Each number is 128 + 32 x the weight over its row's rms, rounded and kept within 0 to 255. Layers, rows and columns count from 0. The size above them is the row's rms in percent of the matrix's.

# layer 3 MLP down (transposed), 512x192, rms 0.0271, rows 170-193, columns 0-95
size [101 100 100 104 100  98 106  90 106  96  95 101  98 106 104  98 108  95  99  90 101  92  95  96]
[[173  73 119 158  98 114 156 145 130 111 148 152 142 149 128  74 139 167 117 139 140 101 160 131  80 140  89  99 103 109 116  92  89 100  92 141  85 155 139 168  92  99 121 131  67 147 108 162 117 132 124 160 164 160 161 100 122 148 142  89 102 158 131 179 193 186 134 164 113 115 181 101 154  99 130  71 169  91  93 138  85 115  79 122  88 157 175  61 186 158 144 136  70 112 190  88]
 [126  80  86 176 117 101 138 172 121 180 131 157 136  88 169 208 126 167 100 165 131 127 138 119 133 137 140 118  77  70 185 137 142 150 150 117 145 139  43 134 107 109 140 146  89 111 127  75 137 156 116 113 127 102 141  92 156 137 134 163 153  94  94  72 105 111 117 114 140  67  73 167 112 111  95 104 128 121  93 164 171 202 134 142 113 160  98  98 157 104  90 166  85  91 179  74]
 [ 65 138 111 115 118 103 146 138 106  85 106 138 175 147 123 160 180 130 161 149 145  39  88 157 142 114  71 129  88 148 131 137 172 150  90  93  77 166 153 157 115 117 125 114 111 148  95 145 134 194 129 157 129 131 149 128 139 105 119 174 144  94 131 139 142 113 110 163 141 119 151 108 141 168 122 132  56 139 146  67  76 108 166 101 129  97 135 154  71 138  79 170 145 133 113 100]
 [126  57 191  99  69 152 106  96  71 144 192 139 108 106 172 198 135  74 132 145 126  84 129 155  90 115 182 146 102 118 127 114  94  99 110 114 114 170 103 143 124 148 156  80 196 147 169 134 155 141  97 101 146 125  93 180 104 124  99 159 166 185  67 130 122 140 165 150  76 119  94 137 138 122 155  96  75 159 128 106 138 127  88 119 166 124 107 125  70  92  78 114 115  99 170 113]
 [132 188 151  93 118 114 124  94 129 140  91 107  93 137 122 131 155 136 129 146  99  64 160 125 144  81 130 144 114 170 133 155 136 173 148  78 143 154 170 136  97  68 103 137 115 105 111  93  82 108 100 148 149 138 116  91 127 111 176 142 141 195 150 159  94 137 109  98 111  99 168  74 177 147 106 124  90  61  79 148  63  93 169  96 116 109 188  81 105 114 122 127 115 110 124 157]
 [150 192 116 141 143 141  68 153 176 119  89  53 165  94 184 101 109 135 129 131 131 131 115 144 137 152 143  66 114 173 135 108 146 119 124 126 138 149 155 169 128 112 122 186  98 126 106 162 113 124 142  94  99  85 199 138 124  58  99  69 105  92 138 141 191  96 135 107 134  79 122 122 141 100 114 175 116 153  98 156 155  97  91 127 130  89 153 117 119 166 145 107 149 156 150  91]
 [150 127 209 161 175 168 139 141 104  59 125 111 139  98 158 138 109  82 145 127  64 138 160 120 111 116 152 169 150 105 135 135  98 164 115 129  60  53 144  68 164 142 128 179 136 147 159 101 124 136 131  98 106  79 141 125 122 151 128 101 172 161 141 181 117 126 108 153 108  96 145 123 151 134 211 167  99 113 141 165 123 160 124 134 173 174 136 126  43 156 177 156  59  75 141 142]
 [ 91 108 140 148 151 158  98 111 146 142 131 118 205 150 121 113 132 103 127 171 135 122 117  78 125  82 135 151  92 160 208 126 148  73 154 155 105  95 129  87 108 147  87 133 128  60  64 149 146 168 117 117 159 118  97 104 131 132 136 153 134  89  64  81 130 118 123 112  78  78 153 120 176 108  76  87 144 140 152 135  75 166 121  99 125 116 150 151 147 159  61 118 126 119 213 149]
 [117  98 142 124 160 112  99  37 178 162 212 145 132 109  58 166 147  83 127 155 120 138 117 152 141 132 109  97 171 121 112 136 138  68 100 176  92  83 119 176 153 198 129 110 122  78 130 126 152 135 150 101  87 157 139 155 121  88 112 150 165 137 152 144  77 120 108 143 187 122  84 138  96  87 103 134 178 110 219  24 102 126 149  99 129 137 147 125 112 104 174 114 102 140 113 163]
 [124 132 104 142 123 127 168  80 128 100 140 143 115 173 110 138 134 132 116 111  94 135 118  99 136 144 118 139 146  91 123 159  84  83 130 145 162 127 125  29 163 224 136  77 130 157 113 110 164 112 156 120 125 139 106 161 195 128 172 168 105 123  99  92 125 137 134 165 136 182 127 140 159 136 129 113 121 130  74 143 152 115 156  88 109 175 105 125 129  96 160 112 171  98 119 144]
 [202 119 143 112 132 186  76 124  83 109 170 123  99 118 123 193 103 151 137  93 156 123 148 124 162 102  80 161 117 105 103 143 155 135 149 150 119  96 140  50 137 162 171 142  93 153 135 121 145 115 146 160 146 120 136 107  89 137  50 190 142 148 156 114 160 117 134 104 146 149  90 130 191 128  91 174 116 105  90 173  59  96 157 133  94 123 152 137  85  76  79  54 128  51 101 139]
 [ 92  81  78 135 121  97 108 118 160  95 118  92 146 104 108  98 174 116 117 139  90 142 105 143 132 150 158 195 141 111 170 141 140  91 172  85 147 156 132 103 135 166 129  45 169  92  93 119 115  97 116 162 148 164 135 110 108  65 162 125  66 177 136 146 201 173  70 102 181  91  98 205 173 137 182 166 109 161 134  97 124 106 151 131  97  94 146 181 117 126  92 143 197 164 105 143]
 [119 163 166 135 131 168 148 119 195 108 143 174  86 124  91 106 115 139 111 125  87  83 144  57 122 179 133  77 125 131 162 110 150 142 126 110 151 190 122 127 117 149  82  85 169 113  56 102  63 144 172 146 187  87 103 116 136  69 133 105 120 173 153  77 164 153 132 112 137 196 104 101 119 113 120 163 153 155 149 119 116  99 141 170  90 130 126 132 143 162 110 146 101 108 137 112]
 [109 121 150 114 119  82  90 143 127 131  90 151 124 142 100  91 123 167 143  84 172 122 128 164 119 153 106 122 176 175 100 165 105 138 120  92 146 134 161 226  90 112 148 142 210 137 175 100 101 115 161 109  71 114 175  94 165 151 120 123 114  62 140 129 137  51 117 110  88  98 127 155 105 103 167 155 100 102 102 150  94  84  85 124  81 100  71 146 115 208 108 133  56 187 145  97]
 [143  36 130 170 109 144 105 176 132 199 187 131 149 174 154 167 148 184 143 159 130  50 134 137 105 136  96  67  92 110 189 161  78 112 118  81 136 117 165 134 120 139 125 107 119 118 177 155 100 130 172  69 156 146 161 101 138 117  87 128 148 141 190 123  84 189 132 122 101  83 164 105 121 175 128 127 153 149 118 166  97 145 127 164  85 209 153 148 151 125 109 152 127 159 102  64]
 [115 155  84 175 145 161 163 105 134  70  96 168 132 130 157  66 155 152 136 111 102 171 174 121 132  95 120 145 171 162 156 141 123 158 132 126 151 130 118  95  98 118 100 108 133  87  81 153 132  34 104 124 148 153 125 152 100 114 156 155  99  91  97  78  86 164  63  67 162 147 127 129 176  86 127 119  91 129 145 104 109  79 122 124 104 125 113 102 111 159 109 163 187 169 111 125]
 [172 125  78 129 109 159  63 134 156  69 112 125 135 150 168  94 187 114 110 148 174 170 134 109 148 150  83 167 139 129  89  98 192 160 137  73 135 185  67 105 134  91 146 118 139 107 169 141 152 118 156 176  89  98 150 141 100 153 106 154 140  93 122 139 155  80 158 214 149 149 123 101  97 153  99 125  87 131 185 106  83 184 186 140 145  88 117 168  42 128 133  91 136  93  93 146]
 [168 129 154 110 108 130 115  95 135 185 179 110  78 147 152 166  99 166  76 149 115 123 164 113  62 154  94 136 225 148 109 122 121 116 153 143  95 174  97 164 151  96 175  97 134 125 185 164 122 111 135 152 177 141 151 139 110  92 160 162  92 157 146 130 134 113 161 121 195 126 162 129 162 141 122 195 106 125 139  99 138 148 140  82 124  49 111 120 139 135 124 158 111 129 141 168]
 [114 150 150 156 186 126 129 136  91 140  83 149 184 162 141 108 140 127 105 111 172 148 143 156  85 123 122 104 116  91 137 122 140 111 148  47 140 134 153 147 121 176 126  96 163 109 143 146 122 118 148 149 190 138 133 168 153 107 146  93 121 110 153  61  79 126 153 123 150 167 185 131 166 113 177  71 123 100  58  53 143 114 109 108 156 123 127 148  81  86 129 143 104 162  83 152]
 [145  92  87 129 103 122 192 112 183 150 163 102 108 176  77 152 119 123 175 121 116 135 118  70 176  79 147 197 126 153 178 108 158 122  80 133 167 116  98  87 167  93 118 126 169  94 119 154 177 140 141  57 137 107  99  78  92  76 170 107 120  86 148  70 137 160 127 179  98 101 147  67 144  91 104 101 102 160 154  90  94 186 160 148 166 111 148 130 112 156  74 156 148 147 121 143]
 [209  78  90 134 161 114 112  84 131 147 112 157 116 126 158  86  99 105 156 166 126 135 108 133 101 176 143 105 128 178 109 177 118 107 122 111 165 134 133 121 139 124 123 153 132 103 144 121 124 115 123 113 142 118 135 106 155 144  69  94 129 138 186 156 197 181 131 147 106  97 113 121 108 115  78 139  99 174 123  67 157  94 112 143  67 129  78 133 101 109 184 117 118  85 105 213]
 [128 164  97 147 108  98  68 128 144  74  65 107 162 106 121 148 165 130  81 121 107 148 146 107  92 138 159 148 101 158  58 203  92 104  93 150 174 122 141 123  87 115 135 141 161 171 178  73 167 106 173 127 109 144 128  88  99 145 190 148  93 156 115 140 143  90 142 143 122 130 149 124 150 134 182  74 115  92 137 124 106 102  97 139 123 150 139 143 114  57 129 127  39 159 143 162]
 [ 86 182 173 163 144  92  77 130 131 150 107 117 160 113 148 118 141 121 123  99 141 126 138 154 150  91 193 149 122 148 121 128 132  93 130 132 142 102 125 122 155 139 107 131 127 140 153 178 141 153 174  95  33 175 118 167 126 132 105 102  72 107 115  91 158 115 101  94 141 104 147 115 132 132 172 183 146  97 165  91 155 134 120 101  41 132 141 104 161 119 141 101 132  47 109 161]
 [129 182 136 128 136 143 122 155  85 152 102 145 164 157 143 134 153  65  87 151 120 111 104 138 109 132 134 158 106 169  91 105 132  84 107  62 163 177 114 116  83 188 121  52 155 182 149 140 154 109 164 139 121 141 190  89 142  74 100 145  84  57 157 138 119 139  84  97  77 138 151 172 131  75  74 168 104 134 110  64 166 143 120 147 133 123 158 127  97 108  24 160  68 121 154 131]]
# layer 3 MLP gate, 512x192, rms 0.0807, rows 171-194, columns 0-95
size [ 98  96 101  96  96 110  92 108  95  94 100 102  97  96 105 101 104  99  96  97  92 103  99 100]
[[131 118 118 142  87 137 127 119 176 118 148 118 154  48 128 168 139 144 102 117 107 135 169 102 167 115 149 123 110 184 145 132 145 210 119 129 119 184 116  79  94  88 118  96 116 109  89 164  84 139  81  92 142 117 137 153 106 132 113 103  67 140 156  86 154 101 109 129 127 133 129 113 138 114  87 117 135 159 133 115 109  99 167 135 124 160 192 168 126 158 139 137  77 158  93 118]
 [138 159 129  78 115 112 107 134 109 109 126 121 184 114 151 185 163 135 170 181 107  93 110 164 124  84  87 153  88 153 111 170  94 116 101 103 152 128 102 161  83 103 140 112 133  97 135 151  78 205 129 171 158 122 111 128 164 150  87 210 134 162 123  82 139 142 127 104 158 132 109  70 103 115 145 102  68 141 107 107  79 100 139  96 145 131 176 140 179 126  92 154 160 119 138  78]
 [ 94 115  40 146  98 108 104 160 170  94 108 115 148 119 117 142  75 157 191 137 146 127 126 127 116 169 125 135  85 180 123 117 133 172 101 146 140  76 134 134 217 122 105 192 159 147 134  99  92  83 161  88 105  99 195  88 129 108 164 154  85 115  86  94  89 157  76 127  93 130 163 100 112 228 121 170 144  98 134 148  87  91 163  89 120 161 171 133 115 143 161 159 123 134  81 125]
 [151 138 149 149  91 125 129 131  99 186 160 197 177 136  64 124 154 157 159 133 143 131 116  57 137 139 113 179 104 163  98 139 122 164 143 134 140 110 154 175  98 106 157 106  94 175 121  75  94 141 108 131 164 149  79 158 121  91 154 127 161 130 171 135 130 154 127 119  61  92 165  92 108 130 122 124  75 158 152 143 101 151 141  56 198  61 156 134 127  88 143 155 142 146 147 164]
 [ 90 101 139 133 156  93 134 141 144  97  75  92 116  82  98 100 172  91 107 149 158  99 137 136 121  88 136 147 100  86 115 103 178 151 133 163  88 109 165 145 123  77 133 107 103 140 181 140 142  90 119 145 173 125 158 152 160 100 203 145 106 168 134 110  68 168  72 137 155 187 148 148 101  83 141 104 127 146 178 166 129 119 161  91  91 122 148 133 151 137  61  61 128  96 133  90]
 [ 98 121  51 118 139 129 125 107 128 152 122 122 134 128 110 120  68  98 164 180 178 117 101  74 111 141 167 122 116 125  89 102 108 118 166 129 213 171 122  81  91 108  95 104 145 111  96 146 120  97 133 121 155  87 159 129 142 126 124 141 106 130  86 145 134 132 179 110  79  88 139 108 100  61 178 162 181 124  98 170 125 172 108 136  77 104 116  83 172 100  92  98 135 134 187 134]
 [110 120 172 109 129 152 109 127 122 209 109 114 134 145 133 130 112 104 126 175 148 121 156 141 129  89  97 110 102  79 195 115 180 118 124 183 112 177 112  95  84 136  81 112 155  74 139 175 156 132 141 181 168 129  98 118 186  70 142 120 195 143 145 137  89 130 106 129 152 102 127 193 166 104  97  61 177 156 168 118 107 198 147 156 132 164 131 131 145  75 112 175 144  83 141 140]
 [ 94 165 103 147 155 172  70  62 152 108 125 100 128 107  76 183 153 155 130 107 131 168 144 159 147  87 162 122 172 147 113 114 123  94 105 191 151 161 167 135 178 105  85 116 133  99 120 104 151 107 192 141 119 124 123 125 148 160  93 189 123 104 128  85  86 188 109 115 185  81  97 109 140 107  43  62 144 167 185  66  42 154 158  96 139  99 161 144 129 139 143 162  68 132 121 156]
 [149 153 117 167  74 129 112 176 111 133 105  77 156  72 140 143 155 132 127 129 146 126 119 108 165 124 112  76 108 114 167 109 163 156  87  93 126  97 173 219 107  71 160 161  63 165 110 169  76 120 118 139  62  82 160 131 114 185  98 146 119  95 138 151 120 116  90 102 105  87 128 119  86 137 152 133 118 157 177 142 115 132 123 146 132  93 158 156 106 177  99 110  81 150 149 123]
 [156 113  88 102 132 155  69 106 100  61 173  89 148 108  87 183  97 162 181  98 121 132 164 164 130  79  95  99  98 119 104 150 173 124 167  96 147 140  95 124 179 138 160 118 105 190 106  98 174 122 160 117 160 114  80 159  80 144  85 162 145 179  91  94 129 147 135 104 118 109 160 166 178 140 128 175 139  71 138 131  77 144 175 146  80 125 150 155 147 149  87 129  84  71 110  84]
 [165 176 163 142 119 118  91 167 130 150 166  94 176 135 175 133 128 118 109 127 129 101 139 102 151 148 141 158 128  87 145 116 100 146  83  72 115 127 117  88  88 113  71 118 132 118 152 129 107 163  80 138 102 176 145 101 119 131 133 126 114 165 133 151 109 103 188  84  66  91 158 129 111  64 166  75 152 109  84 161 126 157  99 115 111 103 168 144  60  79  51 132 129 133 161 117]
 [ 86  27 149 113 158 144 128 136 152 139 144 157 162 103 165  81 158 109 212 104 187 113  89 112 133 105 121  97 193  79 148  85 136 164 151 114 121 204  93 106 111  99 161  74 162 132 181  91 108 172 156 126 107 175 182 135 132 152 107 118 138 141 118  43 135 136 115 132 139 152 155 103 109 108 146 155 138 150 162 113 139  80 154 149 163 156 138 104  70  70 159 135 104  66 121  87]
 [118 133 133 140  81 118 133 126 126 153 171 160  81 150 131 101 125 201 128 146 128 148 122 161  68 139 118 114 168 143 138 115 120 121  76  76 117  79  97 162  44  99 181 130 211 135 150 138  69 144 117 125 123 198 183 146 148 190 128 147 154 136  79 141 127 115 123 150 111  63  97 143 141 135 149  94  89 142 108 144 130  70  92 109  67 156 100 128 164 113 129 161 127 138 138  81]
 [129  82 121 167 171 119  97 148 174 183 119  68 143 143 157 194 109 163 115 187 118  96 124 109 175 160 106 118 104 132 138 147 133 126  68  80 163 112 149 103  92  79  77 175 132 199  92 169 107 145 140 121 100 182  77 116 136 112 165 179 145 133 176 155 120 106 115  89 152 114 154 126  99 110 112 127 119 165 133 106  92 136 156  64 126 131 151 154 124 118  98  79 157 156  84 109]
 [ 87 133 103 132 123 179 178 124 110 114  93 152 153 136  88  97 124 138 116 102 135 122 143 115 116 135 114 116 182 161 152 114 131 115  97  85 121 206 115  94 116 183 148  83 111 159  95 143 138 109  98  79 123 132 105 197 120 147 128 150 161  75 149  90 109 134  91  95 160 177 133 182 142 126 113 113  91 102 162 156 131 128 151 131  75 124 128 170 104 116  79 129 138 137 140  89]
 [132 110 146 174 122 118  79 116 137 188  81 169  92 126 114  78 102 149 104  85 177  89  95 131 138  98 144 118  99  88 129  70 131 119 134 123 106 120 183 107 130 205 130  95 158 134  88 163 151 117  85 147 152 172 154 151 217 110  81  80 124 160 148 121 111 141 125  97  96 126 210 195 143 126 146  79 125 112 119 140 104 108 172 144  89 174 109 101 140 100 143 109 125 147 196 149]
 [ 91 131  61 171 143 112  70 223 115 120 131 113  86 116  53 119 162  50 136 122 171 146 134  80 110  79 155 129  90 115 114 162 100 151 138 133 119  95 160  80 138 114 108 155 179 101 108 130 186 137 134 190 120 116 112 118 147 154 136  82 150  96  70 130 123 124 133  95 118  74 123 123  62 120  72 100 184 125 155  96 186  92  79 162 129 176 126 130 159 103 130 113 176  88 134 100]
 [157 160 134  86 106 146 138  96 141 137 119  87 124  52  74 139 110 107  81 150 157  59 192  56 110 128 134 114 173 155 107 114 121 129 100 211  86 128 109  72 164 139 163 136 150 159  58 103 124 116 157 102 131 131 121 145 112 159 100 234 107 132 143 175 113 137 183 114 144  97  80  96  72 153 110 193 143 156 125 153 152  91 124 134 140 128  91  68 155 123 112 178 151  94  91  93]
 [ 94 101 161 120 142 147  87 116  94 112 106 179  90  97 136 101 147 158  88 156  71 151 135 154  72 160  91  89 120 141  86 132 128 146 138  86 127  88 144 184  62 157  97 147  86 122 185 118  80 109 127 158  88 175 140 204 127 126  99 155 179 174 115 125 152 107 126  71 158 136 164 126 105 184 151 163 180 120 154 102 162 100  73  77 135 130 179 101 140 147 128 117 101 135  98 113]
 [ 85 112  98 115 148  68  95 145 142 111 110 127  82 128 143 114 128 108 194 166 132 100  94 150 137  77 171  83 117 149  70 160 150 150 123 103 148 126 148 138  98 193 139 124 139 123  97 180 176 120 111  64 149 168 137 119 147 144 164 121 125 116  92 114  93 109 158 151 153 141 127 168 155  76 159 112  94  75 125 110 148 126 114 154 123 108 136 150 113 150 134 125 132 164 189 147]
 [123 134 127 111 127 143  69  81 121 158 142 100 174 112 134 125  92 112 124 178 119 135 171 173 145 169 175 130 185 136 141 129 138 120 140  79  82  93 191 176 171 163 124  76 122 118  96 136 124 115  99 114 126  87 147 118 149 201 177 117  33 114 175 119  73 127 124 126  89 156  94 146 166  97 112  79 127 131  74 140  92 116 149  89 139 120 114 102 178 177 145 158 168 111 119 126]
 [151  85  73 135 105 116 152 121 111 167 106 168 125 185 133 177 132 106 164 168 144 113 132  94 129 111  84  80 139 164 141  99 126 160 148 153 147 112  75 158 138 117 153 163 140  97 109  71  99 165 104 149 166  79  91 115 189 162 203 164 183 135 107 169 139 165 115 194 136 139 126 164 178 148  74 123 121 151 156 119 122 117 150 129 218 109 103 167 137 125 156 132 106 167 137 118]
 [117  99 148  94 151 139  81  77 209 167 150  97 141  91  89 158 135 165 190 140 136 133 135 126 150  97  99 128 188 105 117 124 140 160 135 158 132 143 156 130 188  95 115 189 108  99 138  79 131  90 101 108 111  81  83 169 117 159 103 131 177 179 103 107 113 135 159 143 152 130 108  85 156 172 138 149 124 124 178 166  71 118 120 119 140  98  92 137 132 175 210 123 161 114 144 154]
 [131 105 154 148 119 130 158 126 106  95  93 201  98 156 102 127  77 126 172 148 112  34 127 125 120  93 135 154 124 162 137  97 122 119 180 142 130 110 129  72 129  85 117 140 127 114 116 158 133 157 132  77 117 150 112  97 136 151 137 139 160 160 121 105 149 112 148 130 118  82 154 186 123 109 104  91 128  89 179 118 104 160 133  59 132 151 117 176  88 130 126 129 127 138 130 120]]
# layer 3 MLP up, 512x192, rms 0.0809, rows 171-194, columns 0-95
size [ 96  96 103  99  97 107  95 105  81 101  99  99 108  99  99 115  98  96  95 102  89 102  92  97]
[[ 99 150 109 156 132 131  71 139 189 117 142  63 111 130 108 121 165 122 138 104  93 131 178  94 156 144  98 169  72 163 115 221 104 134  99 100 108 160 127 139 146 149  85  72 137 121  60 116 108 126  93 157 119 165  89 164 136 149 171  79 109 122 140  80 133  55 112 143 107 158 123  83 130 145 107 159 135 150 117 146 129  85 115 113 116 110  95 192 151  74 114 105  88 199 160  97]
 [134 121 168 159 123 134 100 162 142 173 115  62 109 115 129  78 119 139 121 120 136 175 138 126 142 148 135 131 120  78 119 107 137 135 167 127 114 141 139 187 152 183 103 101  60 124 159  99 136 104 127 160 131 138 101 173 184 165 141 101 118 147 113 164 125 126 197  79  35 142  99 133 155 105 127 139 176 162 116 138 187 157 109 112 135 111 102 123 208 110 132 126  39 160 128 143]
 [ 95 161  66 120  88 100 105 164 149 119 175 146 141  93 133 152  99 143 175 125 131 155 146 147 110 152 129  78  64 147 114 133  85 114 101 104 146  85 127  81 165 131 179 148 117 107 179  87  94 170 101 114 123 138 189 143 125 126 166 111 120 167  80 136  90 173 140 163  52 100 168 155 113 130 106 119 144 124  98 143  76 132 177  94 156 110 189 128 106 118 162 179 145 137  98 128]
 [195 159 121 133 172  97 148 164 143 113 176  99 114  70 143 153 164 151 151  87 138 144  92 177 164 112 134  79 121  89  99 144 130  79  88 135 128 189 193 113 174 170 207  83 130 141 127  78 175 157 137 134 164 119 118  69 107 180 144 122 124 126 159  50 105 104 129 105  99 155 166 150 147  80 139 140 139 117 101 118 132 105 124 133 138  85 146 158 107 152 122 123 172 137 116 100]
 [116  92 118 145 137 142 174 144 151 109 150 120 169 123 135 166 115 170 136 103  92 117 118 122  94 132 145 171 190 114 104 115 103 174 112  55 111 136 165 120 143  61 192 144 178 105 155  54 136 139 164 118 157 147 115 160 146 126 104 159 118 150 131 103  81  88 128 210  84 119 123  93 164 141  99 106 156 124 127 100 120 143 141 207  96 143 133 190 153  67 177 156 149 164 100 182]
 [184 115 132  80  81  91 144 173 101 131  84 136 132 109  88 124 110 143  99 120 198 191 164 117 154 157 148 151 158 143 123 124 135 149  90 197 119 105 114 122 135  60 110 116  94 148 132 128  94 171 141 115 157  34 110 140 180 125  88 111  92 142 153 172 161  90 142 164 127  94 115  87 142 181 168 144 119 159 120 169  80 156  56  99 135  87 104 191  85 107 128 123 112 161 160 149]
 [129 114 103 138  98 155  76 145 102 211 178 110  78 127 123  90  61 136 136 122 137 120  96 141 134 136 147 124 119  76  43 171 119 126 116 116 117 132 131 144 117  89 150 141 152 146 154 139 129  85 166  83 125 184 107 130 112 132 176 130 121 134  79  88 144 150 120 161 122 118 147  70 114 143 128 147 148 106  81 159 229 178 167 175  95 141 181  95 124 115  96  73 124 144  93 119]
 [156  62 145  95 154 118  92 136 187  96 177 175 152 148 148  93  61  48  96 127  99  86 142 101 148 197 138 154 103  85 172 165 114 122  82  40 115 159 130 103  78 122 182 194 122 104  86  75 104 153  38 118 114 142 154 103 114 104 158 106 143 148 150 125 136  97 117 155 130 125 186 105 113 171 184 205 109  93  99  88 184 120 148  93 163 105 128 141  96 127 106 105 183 152 117 126]
 [130 107 176 134 112 131 117 157  97 147 108 108 140  77 117 140 132 149 139 112 144 131  84 105  94 159 152  86 136  84 162 116 142 126 141 134  95  62 146 192 142 136 114 149  50 177 118 114  74  91 127 128 105 138 168 156  89 157 138 113 110  51 163 130 129 125 113  68 156 159 143 127  69 125 176 116  80 129 109 122 115 134 109 106 102  71 119 102 103 177  80 144 142 118 137 119]
 [ 87  97  79 166  87 104 224 120 154 139  90 134 143 149 115 104 159 137 146 160  75 120 123 147  85 117 132  53 126 182 135 150 102 139 114 106 111 135 120 175 167  97 104 140 150 129 138 114 106 195 109 119 172 115  94 236 121 123 162 113 115 151 108 135 114 139  89 160 109  69 149 165  65 144 161 117 141 158 167  52 145 120 105 166  87 152 122  81 180 159 144 180  91 154 151 144]
 [ 76 144 107  90 101 158 105 134 152 144 151 170 148 175 124 130 161 119 108 112 144  90 171 131 138 131 145 114 132 123 174 115 120 129 117 135 112 116  52 152 111 117 165 128  84  97 121  92 124 175 187 134 101  97 128 113 139 227 119 110 146 100 152  94 100  82 136 115 152 201 129  82  70 126 134 126 131  95 109 100 114  70  89 129 158  77 110 101 108 139 129 112 137  66 197 147]
 [171 113 171 109 139 168 114 127 109 129 165  80 148 127 156 159 111 143  81 112 133 149 113 144  75 142 109 158 103 144 109 119  82  99 122 144  90  71 175 128 128 178 138 142 155  93 186 138 181  59 110 124 160 126 160 146  99 151 149 126 183  87 134 183 141 124 217 147 123 117  70 111 116 221 102  98 159 116 166  81 149 146 132 130 142 174 144  66 111 143 110 147 147 150 143 150]
 [125 111 102 138  98 151  84  98 151 132  86  83 171 126 119 146  92 126 132  61 147 152 101 110 174 144  99 150 120 174 138 148  94  81 140 107 152 153 149 148 153 101 101 127  77  93 107 115 144  97 138 136 129  83  91 125 108 144  83 135  63  41 189 128  87  87 168  99  63 129 156 105 133  94 142 161 102 117 121 147 125 118  85 194 174  86 114  94 111 216 130 121  26 175 100 103]
 [102 112 169 163  79 223  69 152 143 134 103 126 131 156 174 143 145 142 133 115  99  31 153 137  88 153 162  75  86 108 142 165 141 110 117 154 163 103  74 131  95 140  82 123 104 109 138 136 113 116 141  69 149 148 130  88 114  91  66 171 115 143 118 114  78 116 149 153  87  71  83 157 166 144 130  98 137 112 121 179 153 135 125 150 153 158 156 100 144 123  93 166 103 130 123 139]
 [159 127 170 111 119 116 112 135 130 112 129  63  81 141 155 159 131 114 119 138 159 144 158 179 124  84 136 135 114 108 119 106 177 194 147 178 161 104 177  67 112 116 145 160 169  79 118  94 104  71 165 160 124  69 103 123 111 181 134  64 147 179 139 142 143  85 113 137  64  69 139  77 142  57 139 106 111 117  92  41 112 157 108 143 166 123 192 107 130  99 198 183 158 112  58 196]
 [168 160  95 105 127 143  59 145 177  83 157 142 127 189 107  51 132 147 100 117 143 136 130  90 183 158 124 130 170 123 162 148 161 171 145  46 125 162  88 151 158 123 145 102 122 119 121 103 154 141 146 203 156 137 105 166 149 163 122 116  83 104 121 170 151 120 164 186 123 188 157 129  85 142 110 107  91 154 125 130 138 122 164 150 147 116 123 160  68 123 138  86 147 102 110 119]
 [ 90  98 105 175 154 113 132 173 134 121 124 102  57 111  78 108 189  76 124 113 170 163 120  78 123 125 144 154  81 130 115 183 108 168 147 132 136 117 178  76 150 104 154 115 200 113 140 150 195 120 116 151 133  88 116  77 182 178 145  85 128 119  72 155  91 129 160  40  85  92 112 133  55 123  89  75 191 101 137 106 154 128 115 144 128 173 131 163 181  66 117 126 121 100  75 124]
 [156 142 129 118 195  98 140 129  78 156 126  79 163  59  91 136 100 122  67 115 175  74 149  71  98 117 136 148 208 152  78 115  96  96 131 165  90 149 105  86 175 126 116 131 215 151 108 128 170  68 120 139 140 119 133 193 147  73 202 169 113 123 170 162 144 133 158  84 110  96 121 108 142 140 154 180 160 142 108 167 176  44 110 118 166 153 122 117 147 105 133 165 140  79  69  79]
 [ 89 141 164 106 117  96 145 157 102 114  84 138 132  99 135 107 114  99  94  82  90 132 172 133  90 151 102  86 168 121 118 150  90 170 149 196 147 167 162 171 184 123  63 132 108  77 104  75 132 143 129 150 153 154 152 180 109 162 145 153 117 146 135 156 121  82 119 130 108 133  83 146 148 126 154 133 155 126 123 148 116 112 152 199 112 154  75 191 131 136 136  71 142 109 142  85]
 [129  78 123 162 134  83 110 118 135 130 112  94  66 122 186 113 119 185 238 144  64 130  76 122 123 112 146  81 122 156 117 175 112 161 135 120 146 130 109 126  96 177 133 117  85 147  85 138 164 111 147  90 147 161 173 119 149 185  98 108 107  94 132 139 131 131 167 127 151 124 116  96 100  71 135 117  82 104  82  70 133 124 142 134 130 101 131 124 127 127 129  95 129 138 130 179]
 [143 134 146  94 160 163  65 130 158 211 148 110 143 133 102 134  99 146  95 132 124 132 210 178  85 126 164 183 127 125  96 181 103 148 173  98  95 124 184 163 170 140 104 109 132 185 137 135 138  91 140 157 159 136 136  88 104 165 149 115  53 151 103 116 111  98 112 114 122 116 118 179 166 133 153  33  95  99 129 119  86 122  62  87 183 159 136 139 144 120 136  95 120 107 159 171]
 [152  75  70  66 149 144 177 157 156 155 117 152 122  85 163 128 141 143 140 152 143 137 113 156  70 168  51  83  88 132 121 132 105 122 108 151 126 148 114 100 115 149 165  42  83 119  96  84 127  71 140 126 163 120 180 141 140 181 106 117 180 164 184  88  81 115 116 168 161 118 144 128  72 122 119  99 115 135  58 136 128  59 185 123 138 115  92 163 167 156 173 171 135 125 115 104]
 [ 99  93 121  96 118 158  70 131 174 139 116 107  82 130 123 109 142 112 173 150 174  99 124  91 148 106 132 162 173  88 110  81 100 124 148 145 105 118 114 114 178  88 102 161  97  85 176 120 158 100 122 107 147  70  93  90  91  83 128 120 143 191 139 100 123 119 166 139 161 155 101 131 123 113 140 172 115 127 126 129  95 137  79 120 157 133 140  89 144 139 159 150 153  54 166 147]
 [100 141 109 141  95 120 135 144 102  71  68 112 102 123 147 107  85 168 126 153  84 168 126  57 183  74 147 160 165 101 149 119 138 180 105 107 147 127  90 142 137 113 110 127  67 156 152 138 143 133 125 119 115  66  72 220 103  74  82 167 108 171 176  91 104  87  95  75 115  83 173 179 124  95 138 142 176 121 146 121 157  86 135 141 126 156 139 150 129 174  95  89 158 109 128 164]]